Weights of a small transformer language model.
Size: width 64, 2 heads of 32 (1 for keys and values), 0.821M parameters.
Each number is 128 + 24 x the weight over its row's rms, rounded and kept within 0 to 255. Layers, rows and columns count from 0. The size above them is the row's rms in percent of the matrix's.

# layer 9 MLP down, 64x192, rms 0.106, rows 0-63, columns 48-95
size [ 93  93 127  94  99 101  98 100 110  94  96 103  99  89  88 126 105  97 103  94  99  91  93 100  97 100  98 101  98 102  91  99 105 106  98 104  94 104 104  90  97  97 101  97  86  99  91  98  96  95  91 129 100 115 106  83  97 123  96 102  95  92 100 105]
[[145 106 120 178 114 177 169 122 128 140 101 148  96 133 142 155  67 110  50 111 166 103 141  96 155 111 118 131 134 126 121  85 170 102 139 161 137 140 139 137 121 135 124 140 145 142 110  80]
 [121 177  78 115 139 154 153 110  82 117  87 156 141 142 161 159 159 130 151 131 142 176 133 122 139 146 139 122 127 131 118 138 128 146 149 120  98 142 150 125 160 140 113  84 133  99 117 125]
 [131 133 150 158 145 103 140 145 109 124 169 133 112 148 115 125 141  91 135 151 162 149 157 137 132 125  60  87 159 120 121 140 175 124 145 137 132 133 142 126 138 139 124 118 107 105 173 123]
 [133 129 128 148 128 113 142 162 111 105 106 111 132 115  87  77 116  97 121 140 151 111 120 134 105 123 167 104 117 127 163 145 129 102 128 117 176  97 129 154 120 144 146 126 163 140 128 131]
 [113  97 138 128 135 120 136 131 140 141 123 123  83 133 114 152 139 163 110  79 148 133 167 126 137 104 137  91  98  89 130 113 160 111  92 128 172 111 121  97 128 141 135 139 167 147 105  96]
 [ 98 163 127 143 135 103 105  77 173 122 128 128 178 145 152 110 104 135 143 101 164 102 110 154 118 138 123  94 138 134 123 120 119 132  93 154 138 128 142 150 132 125 134 128 109 123 145 128]
 [128 140 167  84  92 169 134 201  98 122 138 125 113 134 113 131 119 127 110 122 160 124 142 145 110 104 116  80 111 110 131 134 123 131 139 139 129 125 106 161 167 105  79 127 160  64  98 121]
 [125 141 178 128 135  71 139 145 108 146 113 107 155  84 148 129 101 188 124 155 143 155  98 125 138 161 110  66 100 114 151 131 114 104 151  96 166 110 120 133 144 158 104  99 105 114 109 127]
 [ 96 159 143 120 136 150 166 167 138 124 113 133 148 162 155 106 149 152 149 122 114 100 135 133  99 124 123 107 100  89 115 146 126 132 131  85 102  91 149 116 162 113 100 139 127 120 111 145]
 [148 112 143 141 116 140 110 128 123 142 110 152 138  94 106 148 145 158 125  89 132 122  89 109 106 130 164 135 123 113 126 108 124 129 116 104 103 162 108 151 133  86 146 140  84 128 152 141]
 [127 129 122 119 134 138  79 180 123 149 137 159 123 141 115 119 128 147 123 104 142 100 143 106 156 160 134 140 114 148 103 123 134 124 146 108 101  98 108 137 101 112 129 134 167 118  99 119]
 [ 91 143 151 103 140 129 145 107 131 148 134 140 144 164  86 128 162 131 127 132 163 157 148 160 135 124 118 125 137 102 155 136 113 126 127 110  85 155 136  72 140 138 114 135 110  95 125 131]
 [118 118 133 156 124 110 121 142 164 133 147 117 159 131 152 110 161 126 114 109 134 176 145 145 156 121 130 142 127 115  99 150 105 165 135 128 152 111 176 138 155 116 171  87 140  89  97 160]
 [162 118 127  98 154  85 129 127 128 179 112 121 119 125 130 134 134 110  98 106 127  91 192 121 142 152 113 153  92 106 118 132 160 112 108  97 130 140 115 166 161 108 112 105  78 135 156 131]
 [143 136 120 125 117 122 134 122 166 117 142 168 156 122 101 118 111 156  96 153 146 129 134 120 143 149 103 137 155 106 172 114 108 114  85 128 129 111 166  91  95 162 169 125 118 130  84 123]
 [157 125 164 142 109 115 138 155 151 121  90 153 125 160 167 142 167 143  95 110 106  99 132 124 173 143 134 132 161  80 136  68 135 138 124 112 135 126 129 156 112  98 136 184 101 156  78 122]
 [146 161 126 122  99 148 150 121 172 134 110 110 105 128 149 107 145 148 154 146 112 149 200 113 109 144  42 111 143 104  98 110 124 155 173 105 145 137 112 102 139 100 152 121 155  97 132 147]
 [152 129 157 145 155 137  92 125 126 106 103 183 176 103 146 138 134 175 130 137 124 104 111 118 103 129 139 197 162 167 140 130  95 143 130 141 140 169  67 141 146 129 137 119  87 112 169 142]
 [101 108 124 170  67 149 119 164 116 129 120 161  97  75 127 118 105 132 103 126 162 146 103 160 107 102 108 174 121 146 123 156  90 146 174 161 134 132 169 144 138 162 112 178 123 133 154 146]
 [190 139 135 127  85 125 159 127 125 118 123 114 167 155 130 122 121 124  84  65 114 177 121 118  83 138 147 109 123  71 128 141 137 130  97 118 116 132  99  91 138 102 118 131 141  82 128 160]
 [166 125 101 156 128 122 152 130 130 163 108 112 156 101 151  77  90 104 146 144 114 132  90 136  95  97 162 121  80 111 159 154  77 119 160 105  51 160 129 134 108 115 139 113 111 164 131 116]
 [121 140 147 134 137 136 112 142  84  92 148  97 147 130 167 102 121 105 146 151 141 158 153 111 126 141 179  84 127 163 119  97  83 162 105  90 175 132 154 134 101 177 162 104 137 117 124 119]
 [179 113 147 126 116 154  68 130 124 147  84 135 132  91 109 169 171 155 168 106 130 113 146  97 122 113 136 117 137 128  91 105 136 102 156 108 118 176 130 116  96 140 132 146 128 153 148 134]
 [108 136 105 174 108 113 127 153 112 132 114 147  94 146 106 126 111 127 154 137 141 141 138 132 129 141  67 150 100 158 142 117 112 136 120 128 123  82 134 174 153 126  86 126 106 125 135 176]
 [100 177 106  92 159 129 123 135 127 126  83 186 116 144 135  92 137 137 127  49 110 152  91 132 131 116 131 129 114 110 149 138 132 186 131 141  91 104  87 144 123 117 151 134 104 114  89 130]
 [ 81 127  76 133 122 170 124 160 121 130 133 122 168 115 111  99 159 128 109 151  84 122 140 119 155 163 126 138 121  86 150 179 110 109 151  99 106 111 145 146 123 159 118 112 168 131 126 102]
 [110 126 141 103 157 169 129 178 150  85 140  84 109  93 130 137 134 152 121 110 114 104 123 123 126 116 144 130 151 124 157 111 119 121 138 117 153 101 124 169 140 169 146 155  87 167 125  90]
 [102 133 143 107  98 142  77 133 118 144  93 135 138 147 114 179 131  97  81 102 106 134 128 151 108 165 111 160 139  86 125 124 126 125  87 131 156 151  78 144  63 130 107 111 153 123 147 132]
 [123 128 166 159 146 134  91 155  90 144 149 138 102 149 151 131 144 107 134 161 129  91 127 100 109 148 161 143 120 166 135 138 107 152 158 122 119  97 130  52  90 123 117 138 141 159 145 139]
 [103 126 109 164 104 119 147 102 115  97 133 133 137 139 127 128  99 121 123 139 121 127 167  71 100 100  97 150  85 117 133 100 136 105 125 102 151 117 117 117 141 142 113  94 110 125 102 142]
 [144 161  95 142 138 176 133 119  65 116 124 104 107 104 159 117 154 133 135 163 130 154 105 129 123 126 150 161 122 149 156 105 106 131  87  89 130 124 139 147 146 156 167 122 119 101  99 170]
 [118 134 120  99 107 137  84  77 117 121 173 126 122 116 154 139  89 107 163 173 129 118 118 118 143  90  92 158 112 134 127  95 105 107 109  77 124 116 110 105 103 144 147 146 130 106 146 123]
 [116 160 168 107 108 134 162 177 130 101 127 109 131 101 140 150 162 146 134 132 107 124 122 110 169 136 162 129 148 147 133 131 145 111 118 200 141 114 133 134 118 142 141 141 147 117 137  95]
 [119 110 140 128 118 109 120  94 122  96 130 124 128 151 134 142  96  89 107 103 130 102  92 114 147 101 133 137 105 111  85 141  92 156 128 147 111 100 150 133 103 124 118 111 119 114 104 129]
 [132 102 140 136 130 140 155 151 141 164 103  92 119 127  90 133 135 153  92 166 125 115  74  97  92 139 146 147 104 128 111 167 144 127 155 133 145 107 169 173 175 126  91 143 151 118 189  99]
 [114 137  88 195 124 177 110 194 126  93 164 153  95 125 119 154 126 176 126 133  82 174 106 133  77 131  84 146 110 131 143 143 185 154 118 144 156 120 150 165 127 112 108 137 129 164 138 144]
 [126 197  81 124 161 111 125 120 111 128 132 145  98 132  99 141 115 114 124 125 160 121 146 131 112 182 143 119 139 155  81 128 122 113 108  94  98 112 100 159 118 121 147 125 123 130 133 147]
 [136 139 107 149 110 134  90 156 117  95 127  88 150 153 140 176 145 142 163 181 112  93 131 132 194 126  95 139 161  95 108  79 145 173 149 131 128 155 111 160 127 118 101 143 128 123  98 177]
 [122 134 116 118 158 132 135 108  95 172 133 157  97 138 143  99 112 109  80 148 139  81 101 121 117 117 113 144 143 137 147  97 112 118 165 158 139 155 135 141 122 147 157 115 151 131 155 153]
 [137 158 179 105 141 146 143 115 138  74 141 133 149 105  89 186 137 102 158 115 117 122 118 119 113 160 130 136 192 154 102 105 121 162 151 137 149 151 160 134 136 153 118 138 137 192  88  92]
 [118 141 138 168 103 118 103 144 130 111 137 169 165 134 114 164 124 143 106 143 121 115 135 110  91 145 109 179 112 138 148 105 137 122 162  98 109 149 116 117 111 159 133  97 123 131 104 195]
 [ 88  67 116 130 123 119 105 137 109 120 107 122 120 152 111 144 137 184  77 164 140 157 123 159 156 149 116 156 171 123  83 133 142 125 118 154 136 148 135 147 112 132 105 108 110 135  86 100]
 [120 122 117 145 122 122 121 125 139 144 121 146 159  91 126 158 194 125 172  84 174  91 127 153 121 115 162 104 113  93 105 100  82 134 173 100 142 143 116 109 110 158  90 117 140 143 152 118]
 [ 86 139 147  98 120  96 112 119 146 127 149 117 136  96 151 152 124 136 142 124 100 182 110  69 139 166 144 122 158 126 159 149 119  89  85  85 106  84 123 119 134 135 149 185 106 138 132 171]
 [122 102 138 124 149 116 172  92 162 131 104 130 127 132 131 130 150 146 104 134 169 150 161 133 110 131  97 142  89 110 139 104 150 147 112 145 117 134 148 150 121 106 132 107 121 140 130 119]
 [ 77 130 106 124 152  82 123 107 142 130 112 129 131 156 125 122 148 142 145  88 174  90 136 161 118 140 139 115 150 116 141 142 165 103 151 133 110 165 110 133 114 137 147 133 126 146  97 159]
 [126 123 142 151 138  95 144 124 160 145 131 128 137 107  91 133 150 138 132 114 150 137 111 126 127 110 135  89 152 111 133 103 123 136 113 104 150 145 166 145 151  76 108  85 143 104 139 116]
 [129 128 158 131 158  98 124 164  94 102 143  84 125 115 111 119 114 182 102 116  80 101 128 158  80 149 136 114 117 168 139 137 133 142  94 142 130 126 159 126 127  82 111 159 109 107 150 149]
 [123 137 153 130 114  96 119 178 139 143  97  93 141 115 126 113 120  93 132 119  99 149 129 143  88 139 123  86 117  70 131 101 152 119 134 163 133 134 128 146 167 175 147  96 103 113 142  84]
 [113 110 123 122 133 147 141 141 128 161 143 139  71 137 141 129 121 112 116 132 115 141 119  86 165 162 146 109 128 135 176  90 139  89 115 151 144 116 160 122 131 124 105 149 132  84 103 114]
 [113 112 156 131 113 125 128 122 125  94 129  71 142 157 109 115 119 129 100 111 145 139 105 161 127 147 116 144 181 149 138 100 106 162  99 120  64 113 104 170 169 117 156  92 139 131 135 154]
 [122 128 169 140 140 114  93 133 104 110 149 109 130 135 130 136 156 142 152 102 127 157 106 116 102  88 122 163 151 115 123 117 126 185 122 116 203 160 175 106 138 157 105 128 129 110 115 118]
 [121  91 146 115 116 140 118 177 138  99 181 109 165 137 116 153 124 137 120 120 139 114 152 119 136 121 135 182 149 112 130  85 125 153 104 104  98 117 154 112 132 122 104 131 128 137 128 153]
 [135 133 173 132  99 111 157 144 169 169 139 135 103  99 142 114 138 147  88 131 146 107 109 112 133 182 117 143 135 166 184 153 119 151 110 126 141 174 147 158 124 137 150 134 142 119 137 142]
 [119 126 133 105 119 110  80 154 149 176 138 145  93 117 127 165 134 105 138 112 118 127 180 120 132 154 158 163 107 149 162 115  80 108 142 157 124 111 124 122 124 132 140 132  79 106 101 127]
 [164 158 125 128 140 104 122  93 102 103 174  95 153 118 130 132 135 143 130  97 121 182 146 135 106 138 106  93 190 122 157 122 135 138 100 135 143 129  97 150 107 147  77 137 139 157 106  76]
 [133 109 151 162  89 157 169 117 146 112 125 142 139  94  78 118 137 109 151 124 109  89 127 133 100 140 158 130 135 122 119 127 126 158 125 147 159 134 129 174  92 154  91 111 149 179 142 165]
 [156 142 118 125 114 107 135 144 121 169 114 126 165 153  95 135 117 137 116 114 142  91  91 128 109 112  99 123 109 133 152 121 124 106 102 137 138 155 104 156 166 127 160 147 152 111 125  85]
 [101 100 156 160 107 125 166 133 155 168  73 135 153 122 168 187 143 124  79 130 157 143 119  78 119 128 116 129 131 144 134 161 154  96 133 108 134 152 146 122 100 138 104 131 113 119 133 124]
 [136 103 142 152 124 141 153 115 154 116 139 118 147 111 164 125 117 146 129 128  94 132 149 103 119  94 161 159  82  92 160 150 142 137 137 156 141 100 145 136 120 116 125 137 104  82 129 107]
 [ 92 135  97 132 142 156 145  92 162 146  98 144 147  98 164 131 106  89 147 126 128  85 122 175 141  99 138 140 133 130 104 144 138 140 155 135 131 110 135 132 139 135 126 115 146  89 124 158]
 [120 118 139 116 184  90 115 113 141 132 107  95 150 115 164 185 139  92 131 149 122 151 128 167 114 143 154 164 125 147 153 162 135 139 129 116 177 144 136 123 120 144 178 182 118 148 101 114]
 [134 137  98 114 129 113 113 106 154 175 161 121  86 121 149 108 144 107 152 113  94 116  91 147 151 146 162 115  75 106 131 103 169 132 101 154 119 102 152 148 118 119  98 129 149 113 179 146]
 [121 147 131 105 170 104 149 126 127  93 112 105 118 114 141 136 149 155 134 107 114 125 132 132 104 113 102 142 100 160 137 102 132 136 139 116 124 126 137  75 137  56 170 121 133 162  94 107]]